Part of a small language model's weights: 6 heads of 64 (2 for keys and values), vocabulary 32000.
Each number is 128 + 24 x the weight over its row's rms, rounded and kept within 0 to 255. Layers, rows and columns count from 0. The size above them is the row's rms in percent of the matrix's.

# layer 4 attention key, 128x384, rms 0.102, rows 38-40, columns 256-383
size [ 95  93  90]
[[134 160 131 116 113 199 150 132 128 121 141 136 103 138 129 113 148 148 136 151 147 156 139 144 141 139  91 111 111  93 127 110 132 126 142 121  91 105 154 101 109 114 112 120  90  84 115 142 133  89 127  84 134  84 142 146 119 158 142 110 127 141  97 169 107  99 113 134 146 131 137 170 142 142  91  90  92 139 135 157 155 155 139 132 104 122 115 161 100 162  13  72 178 143 161  86 141 121 124 125 135  70 114 149 144 159 160 151 122 165 118 109 144 103 141 140 106 127 111 145 135 169 159 136 128 120 148 129]
 [154 106 111 118 145 128 166 116 121 143 132 117 155 149 184 135 114 119 128  92 144 155 161 129 105 139 139 154 151 129 107 141 129 117 121 102  97 103 105 147 148 150 124 130 124  75 117 144 137  97 105 117 121 135 144 178 104  90 142  94 107 123  96 110 131 123 107  94 144 138 147 112 133  52 107 137 130  88 147 144 111 188 167  99 112  87 111 134 121 125 109  96 161 111 128 127 128 115 150  98 102  72  88  76 116 160 133 154 118 151 169 111  96  98  99 154 133 123 122 100 124 159 132 162 165 139 183 113]
 [135 117 153 138 124 124 166 118 125 123 163 121 124 165 133  94 108 128 145 110 141 123  95 140 113 163  94 166 119 106  91 134 127 133 141 136 172 149 149  90 123 119 124 126 161 147 111 114  33 128 130 125 154 127 149 151 148  98 113 132 121 106 119 152 106 137 136 110 123 155 131 151 132 154 144 103 117 154 126 124 138  76 144 122 144 171 120 107 148 166 116 150 135 109  91 128 133 115  87 159 125 121  98 139  65 133 146 142 150 165 113 114 134  83 125 152 155  83 122  91 130 161 133 129 108 100 122 154]]
# layer 4 attention query, 384x384, rms 0.123, rows 39-41,103-105,167-168, columns 256-383
size [111 108 112  82  81  82  87  89]
[[ 56 147  97 114 156 134 130 158 111 104 143  82 144 148 127 156 130 146 132 101 113 147 118 145  98  81 130  95  92 105 127 127 128 130 111 137 167 181 115 149 111 108 125 124 110 137 145  82 115 151 149  83 150 115 139 134 117 172 122 137 141 146 100 113 170 151 139 121 167 143  97 100 128 158 112 156 132 153 123 128 118 131  96 120 106 114 156 123 158  97 157 150 104 101 114 134 124 140 148 122 110 140  99 147 112 100 137 138 111 143 132 115 166 146 121 124 132 131 108 131 150 124 133 167 150 131 136 146]
 [ 95 137 109 175 140 152 140 147 157 134 118 155 138 148 129 104 115 139 132 117  89  78 114 115 148 202 101 128 154 154 126  92 105  87 137 124  76 105 164 135 141 113 114 154 152 117 175  99  82 109 128 110 127 155 147 115 115 103 170 130  54 143 132 146 121 147 166 131 145  79 103  98  77 118 127 145  90 118 136 129 128 172 125 105 132 116 123 150 111 176 127 158 115 141 139  84 122 140 142 140 182 172 142 118  78 103 150 137 103 113  92 111  80 106 137 109 155 151 155 136 121 126 117 116 137 157 132 120]
 [144 150 128 146  86 135 129 124 141 108 121 116 131 142 165 129 127 143 120 172  87 152 163  91 147 133 156 113  75 151 146  86 173 139 108 170 100 129 178 106 161 132 120 109 129 156 127 135 137 131  96 137 134 182 110 133 112 126 167 122  97 159 117 106 122 128 132 159 126 115 118 152 128 130 109 122 167 112 133 120 128 136 100 132 135 151 136 134 131 120 112 123 119 199 154  99 132 132 129 137  87 133 112 134 180 156 124 112 140 116  87 100 178  95 105 157 145 113 132 122 120 122 154 142 165 175 134 101]
 [ 68 125 131 112 118 158 122  93 108 165 152 126 131 126 121 168  90 113 112 159 132 136 106 153 142 159  89  88 189  89 136 141 142 111 146 137 114 115 129 117  97 128 100 162 142 119 150 121  72 144 150 137 162 177 132  84 157 120 120 121 151 159 116 168 108 118 136 156 148 111 129 144 122 117 133 133 152 133 136 136 145 109 169 203 131 118 117 132 173 142 106 144 146 149 174 115 111 140 137 123 150 153 152 124 140  99 141 129 126 126 102 157 125 153 156 136  70 128 121 158 172  98 119 118 111 174 190 141]
 [145  86 140  97 134  85 108 161 142 131 105 130 121 115 104 144  94  88 116  89 116 159 158 135 140 133 109  85 168 149 147  99 117 110 147 134 129 106 121 153 149 138 129 142 126 147 123 107 148 126  99 108  93 132 130 132 136 106 102 124 136 100 156 115  86 101  97 144 153 130 136 159 135 131 122 122 113 104 143 151 113 133 116 152 140 118 119 158 148 114 105 120 122 127 188  82 141 136 117 128 101 151 118  95 125 127 108 115 139 108 165 118 107 169 158  98 121 161 117 165 152 139 132 131 133 133 146 139]
 [118 144 115 128 133 157 127 101 164 115 164 101 128 115 133 133 126 115 170 156  88 117 193  93 146 109 124 121 154 123 103 163 134 112 114 160 165 151 103 175  99 139 128 143 104 135 112 120 154 137 163 155 147 120 122 130 113 144 113 135 111 112 140 139 127 144  96 127 114 173 138 157 103 116 109  92  90 136 163 184  80  93  87 149 121 111 143 115 131 133 111  87 142 126 156  86 115  85 124 120 107 108 110 136 117 122 126 120 157 169 136 143  96 137 144 104 139 134  96 171 133 110 102 108 127 137 119 115]
 [ 80 132 142 104 150 141 149 115  79 137  76 105 138 120  91 150 133 123 157 139 157 152 123 154 128 149 154  83 129 127 146 157  97  90 139 163 136 108 111 156 132 122  96 134 162 120 113 122 120 126 129 102  79 157 126 155 166 147 130 104 141 134 108 137 128 116 136 113 135 110 129 152 143 120 177 187 125 137 122 110 136 124 113 125 117 151 100 124 165 126 129 116 137  83 149  92 124  78 114 146 136 122  94 124  87 181 111 147 114 133 121 147 154 156 136  90  90 121 160 132  91 112 135 148 113 105 144 157]
 [152 140  96 123 100 128 141 138 113 162 123 215  87  98 154 118 127 167 139 116  77 108 168  84  85 152 125 133 133 125 101  95 117 103 114 122 166  97 148 161 103 151  75 168 126 149 120  98 115 124 111  54  90 145 140 184 143  90 160 112 118 155 145 143 135 115 127 153 112 146  90  98 109 101 117 119 134 150 145 170 147 140 133  91 143  78 133 156 121 167 117 123 160 128 160 124 130 130 163 130 140 128 160 127 137 171 154 130 126 115 164 121 140 127 165 110 156 171 134 170 142 112 117 137 156 157 102 136]]